Weights of a small transformer language model: 5643 steps.
Each number is 500 + 25 x the weight over its row's rms, rounded and kept within 0 to 999. Layers, rows and columns count from 0. Numbers have three digits each. The size before them is the row's rms in percent of the matrix's.

# layer 2 MLP down (transposed), 768x192, rms 0.0918, rows 164-197, columns 0-95
095:533487509486463525481537500521479448507499481489520463487503517446526496498497510527510540481486480485538480469511525537480550500536498507448503513507479494472494512502497492489530519504505508539532528549534552517511488500484511495493481478509479490500533499531489486463533507513515520505
104:499489477483452478528473438552465510517512474511480491497469459491542501509465493495500496527464509487467513494525489485492504502512500515521488493499515531540498485495495480524529473487496463495492508479477512482492468488471510521470510524536494552454512543496560524487540483494508485516
102:528473537524489524516536450487498529480485492510522504504481495524481506536492487479506512474484530471528533489526530502480510498500517470480501497526523467483536524470456509496484492474499532544525486483499517479488526507457496475463514476441472583532482459486541517516543485489511514481
111:498523516456453480502496529523510450514503488486482506483498538473471473511500482495468494510511531444464507507486536494489498498521518474507487469509546488458474473497517513514503528494494475461487459513448509517508497475529512474513506495463493529510493493500501494478496508502541442479
113:527471492490499500475487506542520525472497474493488462550540487471493499463464517538499502492449497515479475532495559489488530509496466525520523519477518502513529479511542503486501484513498505479450543514513485485490513477505494526510541486508538487472515513503501490528504497532432507461
112:496537481500500522478478486511534497508489499528462499482473493429470520475439499522503535545493497504492499495498513506522468480467533499495486530498523487476494495495515500512547519497495500579482514493486473492509484485472485522525506490473527537485467488470485505524497509520518480527
099:460502481517489511497476528499495485538504519516482514514518527501485489495482576507529493558480541462516424478489514465539514513525507417507534519461489487493547505501531509509484524444532471494512505451529491470478505518442510503474475491525509512484539497483526486497527546495457532512
101:507467478445500512482492508481507510499477474514566501533425484492465485548524521473515514483471519540430496463510481482484534530515485514500507511486459506510481476545513503482506480526545537465524454499482471497494540518496509494530468512475500449503516494505477468479505482506485505488
108:512489504470470480551517505469486541523466485504481457500542494519553470486506453494514485542536469526505492500494521542522488488493485532475564549474498492469512520538502566476462456485483496540468494479501542482551493510493497515480500461525458491535515506526494535497518488460499535493
091:509480503519494478526502510469499514475512529486529553521493492460462488514508469502478521487504513513514491463515477500521467522515440502478481463476437536523515519481500509499493507520517517509495476515497447484480476545514520511532492525467545522429501466499491516494480493473502461522
107:470508482538516551509466517518496529456542494485541500524489503460487543480469477509488503500451498452470492493517480527529495486522563487503496541499509484512467469495494532518503493496463478532521523504467503523529530422512520442513517484520526502533499474531442541482522502507464522519
085:490546500495537508514512494476500487515492478523523508474453517417492534521516499514482494497480538520500504484539467478505496469497477454482506531518481507485482471513517493463507567504489472521506443546511515496504495453505457458512470539507508525520496503504544515497522527540536494540
090:533521484515506511498516493499512477476471544487527540499523487512492500463518525494509518481484506462498474456466508506457508472525500441516462505479502493496535532499492507460473454468498487474504487523528460508533503501492484530452491498497497478528451541485526504515508502510487506455
103:532509464501486484470423509564506488471476507458502547477456492520506469506488497483501501542485514468550459470483511520520508499534520454477531506528469461501453482511464485516466482523508478468492472525492517530516509555474444519498515495503502507488501514485534490448526525447509486499
093:485514506508510517460510483511530489516519517483486499505465496508509486513459478509501462528506520513450491476460496506482461467453470528531483478435490478585549479512463491497508520479467483486494536489526498470504487468469495473444478554480482487486516504512541503496499509511524510511
094:503485496530540488536487467466447522517496529485491524515480454508488485513437508482513541493460490524501496472514499506482506537530486477493451456492526510486574522461474483466497487521549537479533527493496507486520479496535511485471484432472476512520463472520502529487491491533498510506
095:522554491560522501507522493514515475533532519503499523512533449474495460447472494472485531525558499496454477454511492524490534472520523492455525548482511568497489492478466530489513502515511494490549529482484490466503456473459523512459528496524503488512492484517464484500474536522488492464
102:528470486493532488521492483488527494485528472507484481459540467496572504499522520503518480528509435457532533519483496449471512499486492531498500499535518509450500532519540501524489494521483519492453492460469494490556517500477503531450503524517472452435465532441509494432469462555506505509
092:443513528510552489514505479479472478506508495508505525489526493483491496503469525494515505492518496475492496525503482508511542499498538508506468457473489478485524513491447518505549475520518486484481526486518503534510534448553523498515458473487505529522464496489534463503527504514547479462
108:461436502472474497454498510498521511532478475505489498516492492506461513478482507513503516491470514507524509514529515489482486478489474513547495529483506480447506517528549477488487499511499465489445444521538512498496478492509500498518511473498525505543535507523506529501523519531471455529
103:498486547527483454491535498480492486459520518506502480512497545537521511477506490503510536503482496531458453494513545521529464500507464495517489532469482482510490463488486465493471449446478494511528531500500542512449527499533491444491436503506521485498521495522493491478488490482487496509
100:503494503498502532493465465511514521509496520491485497462475489544534452554494505521497517466481478496507475459509484501444483465512514477475528505510485455471513529518529477506483525482478501474442484500551498502513509489534472487511495502475533460530495461481519468502519502530496500482
104:451521535515497426470545496519533473506505536449528538487546438495536500513456533474465550467520481482498507476465476499514536502505452549479491510487469534544493502472502509493532535478538518461505549487528507493430533525547489456519466539533536488537490489483503484495525510525509512536
103:487529513470497471526473488498490477515459461489495487481461474503488484464485503474499507477476475563506501502513503500515473476465548508532504475506520480529494483489542473512464488508468494446491517457516458481509528484467454484492513493489528551505515526488489514470566483543517504440
107:488537522459532513486485474507540445515490465495537490521503491485477509472486523525543509506493508509446504508525533447495488511486470518480467535511524498484500476508533501490550478523511491492480500477485500513516492517508472497466475479514547523503515555478491458455485466497516480498
109:490487502546511487513532522550491507458490504468522502516501520509457516489502499510450475489514511474471505476494515522534533474509499513480474482499465507487516513525508549529531469489513464506511491490506521493495517464481513480518505463528517508500463564447520524490483500470566542482
109:486546503551501525503468488455546549487465522505466496488505482474513492519549498500507497493511507471514512519505486476479535488488516486468512550462463498512467503468487528553484501506539490481490503483442502515547507526484510464493497523530499519455431571514500490487501508478495473518
097:491501463528517524479523542521477530494511515462482515512511462505455510509507508507511484523512478496549554470537502502515444507490513506499458445520499570489535539488516481490496484534500525495487518474483484482496526538556507512526549488496502484542474503529544481480478480451469505515
099:567507522507519516483513528501466486508483506532505506469487494518491502520533497516470493526497470488456507473499477544494521552495517482518464501508534496476510470499511507485459481566501473498516508491479513498541540506524544503504503490500484490522541474480497535482499486538523500505
101:523529537548509489459491476496458518538459474476491487510524508528546517500504516532499456503507453499440489515549468519519509488489508495467502528563502537498534469484503506490477504505500497509524481538532480488521489487497501461494514514466482506546539524541479496493494530518468501477
102:473540508516511484502486494514508467483531547506532498518491492506498527520509520499497454511524491510521500493510477499543510529516495562484500547474547479501483474487497482522492436498493495500513464496518504516530487482526520529507496450460461535492502541470460500529477454526528486525
091:510487501473554488549516488479491504509482480469482548507530509464495443517498486497531521443498485486501509514508563492496485521486496502487509462515513504519469515492524475550505474512499502491475489491472466487536525472503510501500532478438491490534537515457526503538480467487494558521
111:505522524501492468536490520492498485541466486520476497520483511502520507514495458510495543480493500523504500478498538484479528498503534496504502501516496493492535506516502504464512488538473527522507483527460511485457521487461511526488537534520488502481522453505488499451504514481518518533
092:492488508513462467487501510524512487494466502511479487517483492481515523501527546494460460525452505489459499543516528492518538503522488486496529580448520455501495489477462513490502497517492503495531487478505501515477496509508546523527513482472453477501574510466463493498519503506470461516
# layer 2 MLP up, 768x192, rms 0.0645, rows 165-198, columns 0-95
100:534519488495486513468535493490501537489521488474491482468514539487465494526505477501507513449528469520549471521527501491480466484448495512463542504473488491525511489477500537485485499502467494509525473500553489500514503472528527484507500492518504479502472494444463502481474515487491529505
099:475497526511501481449513521506539489474475500500464521491515516517524516536479481516465510480464516482484470505495547495498525482511507474502511492491483465538532464468568494530540515462475552489537459516490463477476500492493499535497489506507487481470522468474532481469522516518519483498
110:531513466498519526538518531514490492486495466547455490524550496465494508505452513523462509493506507497475467512465527476548465538482475481501514463527494520460472534508464492519453545472487469527482495499468533486487507473509518487504511507524466493468502521515493469502504493453459484505
104:556466487490487535474569499507505499456523496501522486520512479527525491513453489493505510557499521486443497511469528484435514525444539457518537507487543511508506478504497497502522513464532490501497495522501521491477552487534475508520559454526464476489539466491538534530472480496491466533
115:519516520497471488541530500511525523511491434495505511477500497518471480437458472461509528537470481541496498553474502499526534485520472457502499470490512484503514484444506487490538509519472553519502492481444495522484500502522506514479525456464512491496516517514527495502523479507465488469
095:521530487473487490538517513486533514480516477527521526521515492534489549474466528496531504491533477466511520491491512514501521491527477493529537464511516520543518534482494450498449522510481485516483491532510491502464468496567523463459527508504517550477536440505490522475524500537508517468
101:446515499475508515507490516519507483506487485540453539550488485523481497496478529480496537562508557450495479508526453524514475466569507481510525496486521490502514505518532493509529431519527503487488508514509520527484525527520469459505500529472505511486491502529475449506466532488510487502
111:504476477504526555525506476540493496473464525519505548497484507500453504485494516504514495507486489504487470497464508437504511465470494495512491494502495476538500476498488492484491508530469546496490472521485515529497544538473477527539488526490515514471542529491510483504510528491477471504
105:530523520482483500443498480539498495504520455505531478550517557525508482486462483534503482539477537502508519532497517501492486515478479442496465465545518519460484488508497565508523476472489447468471481504485504484492467465505527544489487484533453494510498497483532500500455484483527506471
114:540509495498477542527461533472503532497496452492467478507498522500471482485531495521531501468499516494498501523517522449529471461528513481496492470526523459502472470452486492511466524475482511481513546497509503470487515457529498462519512551514494506467514519495508487534526490512503540493
086:491459453540474517460514492536495499447506494490462515505523488542495466523542524478489489528511448527497471539495523545494499488535510505463502475546491516506503496495503502506471470505508508504491522468509472490505504471488502522485507488559481448480487523496479459526501485480476482473
095:505499474515529517502507483506459513510523498463532503456477511474463509487518456510518550515476493459508509441477509506489456522488563492531488563468500496512489536549511494508529502517479479460514505501467523467486507489593497514481505483465524501481480490495455463558506516483483496473
090:517450520544527513483439557504555544521456469495474495504512471499480493518493500448534498534502510514520483497487479489514503475456463476503513502484510488482515508506469500530464468520477553524521505531485512476469521497478505509513550471510516508466478531518484521486532477508511477500
099:472502498502518532478511542490468534481479542531468493475506525493497491518496508472455498517505461477530472531545492498531525496513525490499478486512483542466483516442501527470491529512516523534506481512489533485496488455492523511543543474515535483460486494452512477458480518499496509501
104:502501520450500529541532488537475472491533491513541485496511509505511497466496521495475467521468492479507503483536546479458496532477475511533516556470538502499485503510524523487545492463478435505491468493494521495481456448505464490527511493499514514509482516491504450543539547442512464490
097:500482499496464524538503491517518517521533519548512521539481496509507497464458484487515521523523455483480482505546490520503502471494496466557497488535501530489576499506498533515507474526444521482470513483464502560496512482486540540474476494471516467520514501497540480508478510515533442483
099:509473504519498463498524465515506494509499560485495467475491556478504493534494551472453491467486491502460484535492498517497496482521493483489454475506516472515483515505512494477494462510458530487487461521534489501518520447496497482508499480515539573493461484465495483527531545483546508500
091:489521493530514459481489487530487501460501495470453518507509529511484503473472503500531537496493463489517513529479501521475520499540516520466468516516512485491529525551539495472493508531448482510486464548504498466478490472449504492515563478517453519499528527513535489552520483510478506475
105:548457484483507450499538489531495477479536491471446513539500502524479482492508485490506514488508512505494530521537457518515508522496504484540533487493490513501484503516522481519487518458517496446502514504476505465454512501477475513473553483542487500505488505515458483468506512523493540533
101:503512493500527518494513490467553523569488453533517534465491485514534500519501468468493485486469497483464525517461475541530499470492465478549505497498495495533546525499497486475506491502468510516502510481489471496519472487521496512495522493474516433513525538502463524515514515554450473520
094:526497502492493544500501465509520509531493535460518505528493482487518529463471523513556498489493504505446480470485489531513483466495500489519496477487465497478524540509479463474523503473465503486455518509494525484511530502455493483476530544449504476469514499509481515501516504509479524470
104:500539499497548528460522492497537465522471487466509530497475517531499543489478481516486476498459505487519483507460442543499503527503507469494485497483524491497488451504525514504544488522532452521515470526510503524520506513484484446475508526496543518494502437487478480485525468520495501520
098:531493540503493445524475496513501495505469490544483516514533525522516509511475496480530493500477489484509516524527531496512474486458522458500474501509453505534459499546505489459473478571463506523513447510491489495484517455443517504522545503522500484492533485514547494504496529503495436545
106:502490538532469482506502552483467552479510512509503514488460499515460486522501516500483495479499495496482487507518517529505534468486520489473516508515498552509506503485506508521504502440471496543505511496454502474539477544488492534503553493501484513477502525520521475514475486482469463513
105:531470506502466488530507500479499482519528477492471468497452573487473520444496501514471480510499536460506548503510502525511500489517500479535461521508482457472489536450497492533507479489479464507522484521492500452541474485501524490515520520493504509459480544483476538549500486495507537536
106:528479492504491483467515499532483492528525475493495500515482495465489505481493489521506461517516547480495483492430487530526496490531478529464491522511497535508490449497496529489477468456491478517480516484524504499481528477519504511509531455510467488507460496520501473517536485486456504480
079:459507477467472496475518535486493535480515539512512475514516505503511512542519509507484481536504485479496540518485495503525445477494496551489496442524483488465530520534503494497511504518503559535471551513487500463531490543495509505541517491502505505515507480511459478517511473451505511498
096:461507510534537510461529551517479530499490495489466463494536448488499506490516484523537482477490510479494477473516472496481473504508533533511437483499493520501529529511535475525490512499475512461461502457505497468529482535506476515539473536516499513502449439495507488507488514511523526475
097:499521558499477492511484558488506499472509467490490463468521511497502532519478481484486473505490491475523509510497553513538513524528465500483534511523485530499495476444514475497542523516516535549492520513512491519536473531499494528509511518473534520548509494519493495478486504487469491511
101:529520526453494535448505537529483536500519447466511466498505457527492516514530510471502532467477512495439461494523480501510508456500513492506459477486540497501476531505502520511526456481517517462483479530528451488494491486523469540470517528473515477505501494537528474480509512489536479503
094:526496520505432504501520489482476469493516522463502518517488491471477486538488527535511491494497491468462491505491469501516512484482530520486457455486537485541528515509546483539499546478490572527497498472470483491521537515507539469520516434498467480499487506497524492511531535507430497469
110:493487507506493497516505515497507517527517498479507527478527543494499483498517485535489486489483499492499482500491527488457486520513496455516500506527566506481431485472480469512524521491505520476478505553510479508492536460486498506535515550530537525488478488487493501478478528538507458524
095:502489480501471482481506466513539507527530502446500493546504484490526482483483523491507475487505510449483514520547496456495491504549513522494522469465545523525530465540492537482553477521501508522472517507476477503476472507507452490511562508520515489458508521510494508484528503491526485508
101:445494516527488522465511491504489509468478477506511529510529508495475496521481533509472486448524493530488461504516516469478476465545537477445501473488499516493501487492538503502541519451512524480470498517491515458486477491510486514499494473505511477520482499508507525504541500479521495511